Each number is 500 + 25 x the weight over its row's rms, rounded and kept within 0 to 999. Layers, rows and columns count from 0. Numbers have three digits each. The size before them is the row's rms in percent of the matrix's.

# up: layer 4 MLP up, 3072x768, rms 0.0333, rows 212-340, columns 336-383
# down: layer 4 MLP down (transposed), 3072x768, rms 0.0238, rows 212-339, columns 336-383
up212 098:515521498522498454516445495502465506493503484493493492484483498512522521542477519534501539503470493512458474476471493522503467513507469459529528
down212 102:492505483510498456550541464498512544454501476486499536508498508489525490471488517515478495502475493504487528486449488463519516498491524498512505
up213 102:475510500466498508528448501523510469498531532464492495515478490468482480540504471504505510467508502533532494521455520518469488468492449495530519
down213 097:524493487468551477491520481492520532488498475511537499507486479460495502491498514461515503525497461495493485483478484513497512535518486489528526
up214 103:501504538498484501448540537472521490480480473514533526516486497453485535491502470509564510466528521489531511514507501461513517479485495512479491
down214 111:544470549480460502505459534471495443466493500501511514451526418508493481482548466489555453511498505501492527534489542475501543493517493486517476
up215 098:525504514518486457455492457535524514499463456498514495535482552493474537481488504504487509503540481524519478481534464492502516451473508523507468
down215 095:514565493516474554511514527485512478501504514499486483552499467465532497499489516552461493510494470516468529509499493509499489530451523487480509
up216 102:500534545492524523479497462508531497490464521528533546501512511520481498518496472519473520522476482441507521482547523476498493475530507493477505
down216 105:521459484510452487534473521506552481493476565521514514497518491470533504495509506500530489524475473492490506511478475493513524500524572514522516
up217 102:483544541511474453462523486501520494448493501519491500467457490432473517501459500519480543496543494503508498496493559446471534459553495476470479
down217 098:491494504524508487529520475525473492494493537452506522501500510490471478486505499515516531527473502508489514498509515492518517508504519533548471
up218 091:526531531493506529512475527502521476484502537513453503497538536475528524482496465527514532485474512459470520477494506463505491487501500519496507
down218 097:515481497482473488498499481514494468553504491498511524478484443543527538505526493515464495526528514508513450528597501449490516490465484515488470
up219 094:508474555522558549519467505513498515456473536530548477506488496515512489467471511544517510515463486482480489496507531503461490511543539498492519
down219 091:511530464469504465491500478553503528534531491430510485518492479494484538489466481533486511505477493502472491533522529519478500485506490496504451
up220 093:467514496479480464476504533484502480517499486479457463518536549469493491510462543514493473461455526497481525490485490519522488522462479533507477
down220 098:525515545491480506508483468484477489488523463534478495502512500515505532502479471468468482492472495457529494529509518505441455466530506541484464
up221 095:496526512512509533496521554515482484472515515442514500498536524549498420534448506480504506490480521547494487512452500480520445516551554528544518
down221 095:501466487529527544497482510503498495512515495515472507510473508496529530506501521470465448524482496536502510441474467527494506491464501499508486
up222 111:476489481503498486496540479477477481482527463522467512503455514500506492517485499529525549465521500490512484563515496501541483495523514537494495
down222 117:519495474454515507492533485492522511506532485520509539505506509478524543483466491515511489479488485517492514482492517505494498490521525505489529
up223 102:520528506481494501495466511471484456500521491506501559467523493508500517534480537520521488479508490492523512540513524501492536471502487551510498
down223 101:474472480490489492495490477498514504470512565512490524503517492528551454494480472490465507542537496514524510465461491519505503529538509505475460
up224 103:538470496504480475515496526505502537507472517492496478482452523528525501506480550471494467526462511474481541494517507480494532538483507495514493
down224 106:507510556528511486465511444519508481517538502498471496496449502527488535502501439522513531468494490470476479442497562518514475490548519489516486
up225 095:536467510534496578526523437481467497515453498498500480504502460538511508521520521521536484542486464522493531526481520503501510507513448533488501
down225 091:488471538508499450502459497535494488490534514497477521498543546467558479494507497519533552509509522493534490458521521472502508483518533509544445
up226 102:529449522492491512511432550516518509461461552486456513469490530504514496512498521461508511515490519458474526511523531506502476502515494454541518
down226 102:501515478463482496532452497523557542502505540505526496542515525485539501525472563531512510474537485514514491491517464453520469496506544473460493
up227 094:490483513509503547481464496482515550517542521443486509500498511486519495450497482514487487473508467464492498514509504522534456524494473529517517
down227 093:529519527503498479532532477516510482544489462485532456495498509509451483508513514539502547503536503515527479509496459508495499477457521515498496
up228 106:520472559495521439508503464469521501499518484487514491493497516558470483505489451492476541549507506506518485505491540472533481523481500488555549
down228 102:484505503525501501504536511510463479495515458478463515489506514502461514469518537484507494500508505512514490503478522502486522499539466495445511
up229 105:500495483472504492457491503539517469490482549505506556493529507474513476493519498516533496476477482500510510528509536508510448475516458506534516
down229 085:466517490500444511521485478469495498480464443468521495455533477510448523540488480502473505503525514491494541470508497485521483532528503491539507
up230 094:475514465483458494513504482519522536525533506473511533541459490505515477483475533526502491497466474522486491490474536503527485492502503501498477
down230 093:507498532541497502524470474474491537454514463454524449558516464482495507489452481510491488486496457502536468488498503477513498487523469486474500
up231 103:511481517502537486487482493532523497511523516465544523483489532491515475528482502489537479530487513530468504474493497496505491480487489501537535
down231 110:568491468493464479487490456494446518479494472515502489497541502551504541544500526517523506530470490528437545488527519492491489559528511469512472
up232 095:494478511479486451504514498526474476521543460525498495505487512459510467521542527520501497506497523465491532478511494456510502508531492483534505
down232 098:528536533528512497468521474522502452527559489524535477460477488510517500545480571483508464445480495454461478482468518514487551472477510498468507
up233 095:511509518512489490481477504511480520525520532503546513482502530560457467501506490466532495517516527509459518539468511475541503518474497517502492
down233 102:535451507506530447517532498452484482472442499529519479507485491546471468463498502510535459505468515474523496509464473467471514477476493524498448
up234 102:515487502513535512468518507525539538487494513476529507511453492520500474489544487518502450553534499448518503533512505501503494506497544503477436
down234 105:456516438486516515495478521528519535486516506445492478520464481498483531484514487530517459506509532537482462512549529502519506516459509447465505
up235 100:534510507476500536521430537479533502506481481505496517503518504488474495506503517502446501505535493467527497537486512487513489483491539489479493
down235 092:503535553548542500466509483473499497504536476463510474461437499489456504545539495489525502510510544468496441520492512479499489458521469481478485
up236 121:457507493449495516507523554507485526482446537505502526551531500503454485497497501536500471487495460552504510496500497490530499506513467495536488
down236 079:454497466550523524477511481502488528474478520528467542508493532480554537516511452499503545538470512455450508486511507466479469572505498498478507
up237 098:447469500515504470485481487496487516486498513467531513523477474487469473513500511465470527486516498498526491530453464508484456508518485520519487
down237 095:512544475457487495485484531502500508496480541487522531482495536533532476509489465508494495478489519500479513471547484516515442513471497482536497
up238 107:514478517541509475460450501501469487476504480502496533478525524450503487483492475495496496498545493540536492484480513473523489458520490553526489
down238 109:536459521512464480476457464516492479485481469469507514500528526509482505517503528508480491503511543513507522499464504508504486505527493474463515
up239 116:480501498531534505487478485532454481509456515563504555475485504491480509485540498496478505483525481491532526506461473489508472498511486496529490
down239 075:444456493507512476475478527504481483490474511487512530467491488486506492503509460493507520521480488499507508502492513487522449500518472486502493
up240 098:477469535469514500499501495478495512456462470468510520469518472548495542537464474525463515505488480481474552516503482503467498482518547520525479
down240 097:537492534521489540498458484512472489522518519503459505533483476502498496544503499496502545474479491523507522526484509489502500509513495501489434
up241 106:484493518511501520517466493495540509491499545542531515514495513539473487521527473515523452516481516468507520480482522472486507511493486517484496
down241 108:518482516518508517510481478551473478530504485417500461494518491562510492498478477498484516534479526506502492488509473512451497532517484491511490
up242 108:505511475505483512459484502487560483536536499476491521453461543542494428549510449502468535472523453481532545521472512457515507445505525527498531
down242 107:536508498506504516497507518466535521516464505510533510525546471474493506471466471486485490531511546526458499502500487505518508535523510481475472
up243 096:523529531532492467506527511470497546494480473477526534528477536487501512474476517516508476473493523486532471500512483479479471487531504491535479
down243 099:515498492481520515486532525517479560519489508499512466524506463481502531473510482467539496511449483506528476485487487516521494498482504502504499
up244 100:494504485503541510488500501486526537503451490513534523517509539462468519480499507520482483470531479485515470518441492498474518514498496489488499
down244 089:465511468496471488464466516508474495504452522496536531486520498517475501524497527536470496502503503486491484515498515492541473507499496510468534
up245 096:466487512517506546480453510540499475460474496486451523494529509581457448446497519471535513547503444484495499514539524488464530490543517484498507
down245 097:509537507520502517539517492473489524449484507498515497467551539483507510514498469542514544473481516474503500476516480516503509483475500476499489
up246 098:455471485499491525490511471512507507494483548505486498492447448468498524493514517517478472470517460541496511548509548511529492492519489484469535
down246 076:477449496540479456513495488468496508484487481515511521510472489521479485513493503511473511498533489492509518533487485484481495464481476493530505
up247 096:460472486506511545484468514522512529520461516495526542544537517541497490464524488461487507520506492529520467496518498478486512465526463517485515
down247 098:519489492471492520441445495466454488520509473470455532523517524554496475518487461507544499508514500512515511551508524461527502492509515490555490
up248 096:492519544553468541440530493463511486507486475507567501509475510532509521492503439510463500526477513461496508494510466455462506508557532515509502
down248 093:494506491543530509595531450519500496507452526539476512486539514511522470525482508480515557541533530507516541466462504512484474487511507473487489
up249 101:507484470491505547506493530546496511496526511510512494532492528525479506541474483521530518532494456467498482553497538512484507492502491500482489
down249 103:534504457459510457464504474495512515488485515502494486512529530544514466496459496491562493524495547499492544502466507545472472500491489467477472
up250 100:509515492535517486516508522484516493470475509541500516476507487531510519470476484476479488477499537501499458505488514494555494441529537517501450
down250 099:549473493476472482490537499502508536473526498489489470520519491518477457491482502509486465527532503522505531501526463501515476562508470508491513
up251 110:504467512506509529476490512466488523489512492506503481488427511526480490531489497459489505477509498507505486503448492481520560504488542488478479
down251 106:500490484488509512501508470486507526497518504529472522484521469507523469538484479538485511493517555503505499445501493510490481538518524464506479
up252 095:510515542503536495498514485524540483467460543494464535514541482531505470504476476491504497493495501531461503507493524498500521469544488512511493
down252 089:517489480529501509507494486479547471515547439518474495521486458493453510504509541513504517527483533513512520484472523518474460511470500548485483
up253 094:510525487498490473537502518488470518493446475552499479551490524548506478533522465483495477515480520509481512500486494503470528527486504487507477
down253 100:518522467486485500482507496517459520473509518478536531466515440480500514547491510509471470480499506511524469544492520498511501507456489520495468
up254 109:493515518478494506509491540490505476469531529529499519460549478507532517474470528523518479561513500474484500514456509502530518484507525484529513
down254 110:503522480476498485473519470517516530494491491505521531469506511452482511515507495476515481567512509483486525489507492506498485497461499438528492
up255 091:489490565475495560545477520505514496490506481508496555497516461509475515531488509501473507524479527456492487502511515475500512528493486511482486
down255 098:515475486517493487492525519491510550486466514522546449507509498482500484426444503502498470507511504519477479517494496532484513483501481524505505
up256 102:522508475493517523482459550467523496492494478497506499504486518510504476491481520525474478519480448537487508493516492507509499463504501498469543
down256 094:461534488532511486490501508507526536458471548530508509549442455486509523501512559461505495492480524545516542486484513459513509531470499531485473
up257 102:502473495476464484456483488507512480498535492479490514490467528523518482490477497534527489511498499536507482527489487502488502476494468551511475
down257 101:516544458523496506487529497490537471524533503522517494460445509558515485513450489480491539512490487467483475504519480464454503478497478474517484
up258 104:533484518462554522501496481526472510517478505457515513515518483492494509496491477500545509493508495497522497532548460487498497512511525484495520
down258 108:504572484535515502462491490483506518513487469488544549494464482510467504511501531490500481535521512477507481466488501494503505480488488498556510
up259 101:494510516464524491492511477502499521483540496526475508524468544517487521477528465517481472530525538507544477482527504495506480470542503530527496
down259 103:506533501520480448510549503455497486527478498535520519486493523511495476490474498478527531522493511486485537454514487432486451519495538493520522
up260 104:520468482483553504458493496461488494492524524529515509479493515543517510485482470531479485445557519476511469521463564488529492476535490519530555
down260 105:505512515495501492538477491534513498517487465484453491460490497537467523536495473522497500510486494465483533482470487495491533502516501466498499
up261 108:514509494489514500502488492507485516503452474484471545489510522475553454470491446518525526506518466483564515486510514504524493486536518516535471
down261 111:422455528486485499510486532505508488505485531499489498457469529517452502528472494525505474509498491507455507512501505518490525477503539493470491
up262 099:519512531493497506496518513460503521494463484542564521480456492547476502557517482538514514474508500506518501486472497511512490493470518504533514
down262 110:468505492529560516462517496510519521525482497505523499469506500444492508442479517508465505466475508503493535508493546473528451471508496508522479
up263 102:492489496536484457475480544499479461475520509516508515455523474458491518521493486514496463485510482466547493516502523517520480486456485524509508
down263 099:487523485482514513486529513451511467520544542497479551495476461486450487504568487527467442474452515509540512439456524508509478527471452509453516
up264 101:481521494531526501461472532511552544529505478496490547516451494434541478500477498480500466486491513544483522505528523494501514484505514509511524
down264 100:537523481454501494474519487505479519462501492505454490477458470492504479467492525512500525512479504536508475542486544503521524489472506451511475
up265 105:510527469506546474495519532459475506490511530492461481494522524497519467508493480476486464469496498467485508527498566504521482467478504502505518
down265 102:514456507505471553493484522488481494472485454487495482509515521495521493491567500509467522522527547478483504480524502485504507510479480519512452
up266 095:438508532489463495505489513539494442490495483461486478521458475499464526488511468505529480505498492459492526545491511522538507501555507544520517
down266 091:498461476475521552518514484519509549501493523510542468519485519487505490488533504512483495493506503545484531472515518508517491521464494469542490
up267 097:488532514519489529486536476458501486528471447505518505488480542503468505522512531503483499487489460472498535538494484446480524510549522547504526
down267 099:497456511502480487483508504510546528483466497517517508499497524489521474517470462520510503515542533534500516527493486536505530464487527524542518
up268 109:487481490535479517506516534518516566521497531482522522478513445533484489517510464513483500562495457511483492505453493522498499482468491496539444
down268 120:495508468504495509474528492506488500495480512540492482509515512502509476541488533498516530504517446478455496510512521502498518500500498510532441
up269 100:509500535476497520518477474512521457503521496546439506479445529469490516527502486476511511481510489471466502545474541499484492518481491547507476
down269 107:502495543492503501478519488511473501461520498500505486486501494528466443517516473462496506541503501545489492521497487474486483474517460507497527
up270 099:485529512508541503482525506507516520487468513504466487460479427466524494495528528533497488493505535504499457531493503473499535508524476515494462
down270 097:488485508495493537490485452462497526496482544530512513514504491524481478513513515475511481505470456540496500488515516533531444508456520537521517
up271 108:435472492510510487516494529534489526452511489493469537511549531522499519499504505495519489499524520475517533524478478491516512476546547496504515
down271 124:511524526499488486509511531516523475496502506499516455529479499508483503483514471491492489554470469488480465531512495536511466444482519510514466
up272 097:442490517507530537474532522494516464500520505487467515472478535525512508528460525482464439514508502475503530515481454532473496521502514512481490
down272 099:522504493478507518555519497479490558459465491503509453501475499512476521504515491516528502525486486494541516505512525488517516503444531538498509
up273 101:518457500519515487509454478498508480528529490536541489445500489516513508537506511529504463473517538489462477526489474470520464507522525491523522
down273 105:460534541493486536496480505487512520485531461490493507495493460493462491530501529469517484497433516473473493467519465518525507527515526482474499
up274 092:502494519464476493541487477472464466503504517501473541510504507474460503520477487526488529469516549490530496507493540518507471498508510541485499
down274 094:476468505448507499469506495506501534477467498534509507525517490517510465508497508472511513533467523466506523481540499531503472486505470480526507
up275 098:522530507487506486507541522519494518516472520485506509461504509512458486494499479522496527513502472490516529513523547506523477501479512488523467
down275 095:510465456509485491516509439484478505484509510525496505513540471486483517475488541496457494518492508516506476506485540487543490504467519527482518
up276 100:488535512474509489495452472483508483455522480436496492419537488489497450478471488492521495486477501467512533484453464499545523494553522496477496
down276 100:515468461503492480452494519529530476506497489531486513514530514490431501506547513489505512464493477542469514456480504520473526519515462503470510
up277 097:534520524480466538532462499496509454502485523477468527517472503482460539523476477501507476467509518507512491497494533485488517522523519513496511
down277 099:485465481507511480522511509491484483480494468523482522489519482466488493467509499507516480508506508507493491531461501480497500467530505509540506
up278 099:528499517580527502465538511483522484458543523499502520485524495564477505500520514512503479508486513498476490490434499478524544470480525519563540
down278 099:507491526460489482555464484501501512492526481502480525522463479465514519482503522463502478538526497474519530528488500496487504475549489517485520
up279 106:481498534533511528479455499484476486478480504492486492505548474483468501498512506467456482493514508471518463506515513477487492466496503501501488
down279 106:524501527523486520471538471481509495481496471481532510525503480463484467529551487525516510478509535510477493524446513490500537491480517477507492
up280 088:486463514528510530530496526490473531536539515508504497492547499534451479481528496472488486533478519524459442490521518506552504493493458501505468
down280 088:525486488508468508455506522480502481487499514498510513503546519527530473476465512561483497483543529504513529432520502471461487494544511465478508
up281 109:535540489509502506488501489478516522502544517494525493532496535503512503543511492502504470505527507528482481577492473473532513458530475526522496
down281 111:528490481488461488498448461533469526501521483523488506475480484517494506491516507464502478463471486556544519480515535542495528509497473482483478
up282 102:509509469537523512525498575459493489540473487544513497496467546514533499496530505477474505492497477525481449520481487471564506508488514499498485
down282 107:503477487474568503477507497510530538489489535522519551474461510474500486500525529486501485512520527472488523513461490535516474476470543536504491
up283 107:500473496531512462482459479487538480497507487488469493511492510505527507520505476518519520464507495486529492500483460453496512476508509497527514
down283 107:489508490501525473479486478542503526514489505517472505488452440499498502470493502536474482506516494447532534520478461514506529511514480445499500
up284 103:515494491499471492523507522519494502505499525474543495478529485537494480475530510511499480493490487481476501507514482464545502453493504518501527
down284 084:498471505492528462507517512514509492464494502528512497470481492513508497537467489435514475500485541497517463490464484464472490510543441496504503
up285 093:509478522480502476492468499511491468484542497497568493522479533500478481525513504504527530479537501476507472513473518481541477517504482484485483
down285 094:500477477481472526496508505495485476487514487518486523507531418484464525523488479512485500514535527526478493480499511477496511481481485462495494
up286 101:545483527512474466510426503516500473508456495530478490491514540506478498550516501487534455516502472483457481525507496496455532514477461491475479
down286 102:487480475512455463518517485450495517508491495500510512458503461508494522463492535465541499518481508521455519490485496438508516514445486454536519
up287 107:483527487492513496473485522506507469503483466496509448460482513541486461504510491503520488443499509461501510529511478479495517452489518545479527
down287 110:527486485512526490466497512501492505509469547475515514518522476526497431485467471464512528521494492559497504436518461481477466554500482499514479
up288 103:470499543528475520511490464472457497471504489509498506516473558504498502548511510541495519501517482451494491487496505504542498514546533502492519
down288 105:510500513503481451510455506509540515521546517500527489438530495524514481516471448527498518481548542499459492538541481446495558507492536481523536
up289 105:476462519547516538468507542469511482518461513495485501438506485474527488537510553496487534435494494502481494502463531498552481468524499490498520
down289 103:439460499500530485527482554504506499542470486519515512530511517491552547521520487537492505508497485464504530454532502476484533478540489562516502
up290 102:511474531474551513475507530481492539523508512470510508506499483552460509524510522510540541526477513503506502553508492536503498503518511548529477
down290 106:487479488491488464503463555503510469482498501525503468513528511474485526521521495445523499503475438493521491522480520502478486484532496495480514
up291 109:476523496511491476471476512526526501513488499537467517450524525508493535480537517485488517518520488470494532503466530468521480475536477483540462
down291 074:495492489454481494501521484514542498528500529466489541490485507454469501523562506512522552493490450495487472523534525498502474522486469515552497
up292 108:501472500511502539484509505447521467518463478510501508478479537465495515500517490520501539469491527475511525494466502481526512467476511511501526
down292 105:465488534514518512526538509500492488515474509471499513552517541449489503502549451524480537523522512521478484552482499504508477514516474515513461
up293 093:513476579525518467449510472494429521485514502519467528519531505496524470495481540510493515473465534528523478504479512455522500486532485490492477
down293 091:496464477516475523432515520463486493555456516560479515512469521559474494527480491463498505496446490475531510488479469450507482514491519466503499
up294 102:543493485506478489516470470517476526497457504535518516502482529527532501484469492463501515476522481511504509524430532485502517491526485481487526
down294 101:494500562485496521498472506454487522528526511462485489527493485491481465467525524466492509501514509462531499485491493510478466517487508434508515
up295 100:460507518485456474506511471479499487475475516535519527543505474545505472534475531541461498527521537539528528467503498497516495496471503516548498
down295 102:517483471531506499490507513469455448489495472490496462491493536512494517516511502466478504470519495513500544517514496503494501509503557508515486
up296 108:514544497492500540473496481503526519521454479475517494484533512518516526511502487516477453509514482492551532517474508487547523458547497542525518
down296 104:514532534530466516469507470487488493509510456513518493465519501517516461487530510493471499474486537531510490525524526469495452507507548460460473
up297 095:502515492475492509527448529488472493474478493532502512473539560537510491510515520534483467445506518510497503547450483471506505516517537443516507
down297 096:489465476544481465516496499506504509488460498525515519506529478474501514465496554474507489527500471496496534487475479486471496529506488509495494
up298 097:525475494500507468492523497506474465491499520432486461481467441510445475508477502524470503454530481515515537508493510440546491518526504492532499
down298 086:520507487471491511475489524485496554494485498519474522523544545461528492495523525481536483537528459528522513454506498507529485479498469518440537
up299 096:448514481516496500518471500477507482499490494474506495527561493483490499495479486540558503511512519485491464518542505452508457512526524544509503
down299 097:492506481513509493513492479469509466496501530535518540492504485507486451527504508494549526486498509530501486482485498530496516511492469501500486
up300 091:492489495502525525481495502500509535521511533505495472513528511490456504476495502552506522494464478484476502502471508482505555482565509474513490
down300 087:534524499483477478515468519481497487469528480503480524503493494537505461489467532471447465481510495513492533530496468517509470514513469478480505
up301 096:514493489459458457538493488550512450492508473506469539531503512561429474473478552537488475526526499527465466498478545486496470513509475471546458
down301 096:484519515501563476488513482527560532479447466494528500530475453465510543493536565479481489503490519503509531483472485520475506500492495561534471
up302 098:491513537483480442475450487504499486472489501523534548538554480536484526484514499501477488500507464503497509538520546477496486498509503487497529
down302 100:486495482516514465467467537467504475503455488496530460463503508479494494497511499518527496465524506456534510465462520469513467497492536515513488
up303 097:457484531560508515518512522500505437478519484502485504505508458499465493526481552497486495538503466487541541500511483450500499517560546503500484
down303 093:495468427457537517463513481483503503438440478521474482497534481483521489464495516525502454452524507476489445500474510488506507435494524443535486
up304 080:502474474510463516498489488459466486481526480467503512516501507465495484495467510541465493503513535542559456502484468493483490525500490508469468
down304 063:473500505507532506504488490515483492486483511513515520495483521529507495518531481460520517518485468495432517481518531544508495513522508505495523
up305 086:512463473490464548506493471510494492479473530485490497520458539480556508502509532510523522495478488524516541498480553522470499468525466500460446
down305 096:472485543503519527500469460560552481527516478497516502482500500512533482483460490499488446535531473515496468474491517453471488515542506491506489
up306 105:546499525488515503508519539473512508491510472464491528489500499483499534504514552485522472494485511513483504502484502499488498506494520518504509
down306 105:508468477477469503500521496478478493580523485489530489468489510472527528485530480562498509484498502522539496495475483486486481516499500493470519
up307 104:487491477561537481500508534513504485521515512534454525518472527491513459498471519516479511508472539469485490477526516508495495489540471492508504
down307 101:475469496483540524521469530486485485522507521502475512510473492587507521517497471526508492511528521491487556477479530498511508478487509481505491
up308 098:480497541542481476494495507462507473517480468515475511472465452561505476511497538503476479505517484491508481507478465526483515470473476538565458
down308 097:467431428497524511527497479545499528511428524513515458515509481493497498487497458449505543465540489523523514518534495514502515504484480456500500
up309 100:482452565552501477507485549515488503521467501472506535475529547486492491515485492551496511506497472501527514525479496480515492465520485484534496
down309 103:526508511471482501477499490498490453498501436506454504496490513544480490457546478480493521517493503475546504493476474529505475482511502496522486
up310 099:542512484501529525524509515497474479487502519481524485432504469456512480500495473555525487459538462514524491519497511518517467549476476484467542
down310 091:498460532479480546504526485501526510490512524456521496538503513575475535499478495489471488489546515510493565444479516523486502485459493526486478
up311 107:489559521478491461499534558535489476492509530510498494532501508525445494480479446496541509484507557504464509519502495512520484506502461548513539
down311 107:485502491483516466475481485510482528489495513520474534544528493519514477517451512498483485440503472523474479559526512517503474465513430486492482
up312 098:562496511505496521485562460477493503499448490500515464522504489508489524538523472524508515558502530466525481512539501498513455532540524500508442
down312 104:507474469462524515496502507478456509492484493488468455517468462530486474503523485480486468491496540486552497527447541484505505524483483492501484
up313 097:508485513515494529510553506492536460515482475540487474507482502470493475492485500472469516499496515544536489487476515509521531459461466481511496
down313 092:482484513520512519496512506505512499496496536509476515523467498486497452495547489519533494537515530532472503578506478487524508480533452518508509
up314 090:504492463497485525533513537544501516483447479494499464499504453484503519490495504514484546513481508475539496510476481498521488494458542485519469
down314 092:519471504508494466459451482490474540470498504516552542522523540449491512517492494495508521466565458563533501529522479480512517459515467511511532
up315 104:457467539522547502449544499525528517504494510491476519480470503529460489484488463514491544536528495484504541541467488488548554480505476490496450
down315 105:481495492531489505485500468504493505537558519504474487509523511477509476489523520520525514507522524536529487482476527471501502456479486488512489
up316 102:528478547467505497516471492556516519479531505488423518518488479468516506535532453541462496490533518464537507510514539527524470495463492524483521
down316 098:492501522493521544461501462516506483478482538498509535502523467520545513462470491490462519507478501547484527457507458482488493523497491497526487
up317 105:512510509534519525535465493487513531477473517469517504482498532498532462509502498487487481470484469486511533501488530460488551503510541480473468
down317 106:484477509514460523511492539492500488488443469498488495556494499465510554522521483522487487538521505526478501495503486489494506508498502456434527
up318 094:528487474546511488522485547498476448482488483485494547497513495521505473469477462516514516528530512460515494508488478495476451501486473504557535
down318 094:520467511468512517557510526488508515483475541523549478513489467458544480478491504519534523471498488532457495481554423471494527484501552498461498
up319 097:488547487494493503519522453518484479514442490522498522491500506498534498507518460543489476490484474508455502484471518474506543506511484543501494
down319 095:493504461520489526465498471518513526503498500505485489486492482499489466446493472493495487546474522458480541480514501478496544502492509479479489
up320 099:473493572539465513499440501552490550482506489517445551485480504473504529473521470530530514539478494457497535522448486506524485505502565520455506
down320 100:498454493497496501538531541529532499509480541510489504459490483505481514478495506468502489540537471475535504470513489530502533474481469475460503
up321 099:504521517536505534524494482504494438491441470437514489500459515479461518544495487534512546515465481502509484518542497478473522431486509532476500
down321 094:462501476428485514504494497526520497531491483515500549480530504489532490495498505494531489490531510518492517496515489505504473526473512481485480
up322 093:523500474519578482481501473485478508483509522489468481506519516459521509478482493519519512505483507526502563489497538476486535509502518555512540
down322 092:511519542525528537511501512466512508445516505533511524493529517498485485533490504455505503500520492470468511523463521508502512498527530505510471
up323 107:492520496565521484503515514489464500465515459493441480437493544493470463500515519520489461468471468492497503517490522498513497505490511564546512
down323 114:478482511543554472457487473453516522535522486523520437494515496499481526484478508471495508501509463559526483492499512482499515493529482472534518
up324 100:472479498483497517509506497507489523487524504535523499550507507457512468491489506543505511462544525494509536491517545482501508491494466547540484
down324 095:499498500478471456512503512477508490555485564464477482466521484470458470525467472498508503477482493492511462492461524518470495474489511476480513
up325 095:494506510516506476488488545464520507504440487500503497508548527501483478511464466525467503462539528507487463468487524482496503475512487492546524
down325 099:490518486443481446465497523504489460513517451421503526497546509466522486526469510514500508500466523501517477484523517479490540497522534545532552
up326 101:478515526507506504498454537491533468490549473469468519493495519511529489578512485504547551517517550506522511534508527519524465484504530492522500
down326 108:489457516476483514507528499524501463488501499506492528475467461482491468495509530540499519451568496506516500480523529475537526487473507495459492
up327 100:519544488519487533478523518488488493492495518479447469516540516524461501471533480484456520452536523466519452506484523456538500478511515484493481
down327 103:501497509499566502474498446489509523531509548500486481522482509501466512533488518526482499534474527457496495475506470463478515505456517476486522
up328 110:529468517486540515493493513509475537456527509497497554481528465486494486492494506510512535496495465452512510533522490525551481469511499546511473
down328 122:541500488538544532454479464456538520466565530466520498486530516496493457508512505502507519483457459458481497496503493487504474510459484517505490
up329 101:471481525475531501464517516526493469495510474531511506500488487470503450485527486520521470515492459498508524546516480495520489456534505457507522
down329 102:515519526486504519475526456476496481471496498565486466499513518493480478493499518504488508518460506478435477463537452480471560478473507542498502
up330 097:445464518546535532509509502489515506498470537506497518472491479488525528510474525509473519509526492477507489502485522496486507491502467504564487
down330 091:463460504493498503494509492526512509532513444524500499526494517525469504514495514476525509464448497517473483481493460525513496439487516503502473
up331 103:543494521500519479507509487492504506518538522478542496457490522481492473463481468508482487532474486490464488489512541535529497456535494546534492
down331 102:489487477525506509529474501502503534517509517519480471495464499519474488466541442526534496509462526526517497539562507458495521527505509519525462
up332 104:519512519539500463530487503501529524487534465488507494480534497511539470516476500489559529509500513519544481545504486518529507499513497465533518
down332 108:513551476479501485493454469515469475450518435517503516456501491532513520545515492490466509492455495470475501495506534486484517526493507495516513
up333 099:457490529477505535440479519493499470511529480492489527444473475494504487519540508537518548487518543472492503522483489518538533477472548486509507
down333 104:524504498501508485478502501523475518499471501518499519531543515482459475487488502502488486488507469467504533519515503528487458478515451503467482
up334 109:442473512524508539493519514478459501500495530481501495485528525554503505502477536492480483517493519517515477528492488484498553495501540494517521
down334 122:482489519465520480499440508507477513485505486500490523547492527530492485495504523463542469485543501504506502506502499547515486487524520520505485
up335 096:492505509496503488485487495486470508482485520521510480492494526483539516532512481542485478519508513509561447514497488515524490493497476488480464
down335 093:498511510491507510538489539512475511457489480502519483482530507534495465509466499528491514511510482499433506467545470521500516521528490518517480
up336 094:471530510474498447513517546541533515469478513467489461532527486481509485506480513535489481527473477487501493489539474469481472528530520502474528
down336 091:490524506515451511448531477477483478512514490456488470455451495503527543501482538529499492489508519477508452524500512512486501487470480534503490
up337 102:513424557516514534497473507509506489483517559534488535509503460500504457493528483494482523533515529490519448491554531447526538501502519449497489
down337 100:476468533551498503507512488485451527465492496474483469499528504499467453448482505448503487464491478473486490531484542512506490496499495486543521
up338 095:531490501494471498477461485514523525479521468447476530538455459513510488506517517473515459496462509507489538553474486519462541457491463519504511
down338 087:537503448509471517444491497524529498480518525445534503509543490481463489538531437473500464538497483464518468515537490471528470488484511499490504
up339 094:494470523518495498499486473535475483499508533508520512490517495473544464462524477474462517485467523522536503495497533491483521485541488481507505
down339 094:484496473455463525485533482491462445513532491498475491486501513525433484492520482496501513496521525522506487469508490522512557464539509485545512
up340 106:469471532557492492461513516473502467471495527479481492503488511533499534479510529468498554507509473523467488511492538502505479482542523481577511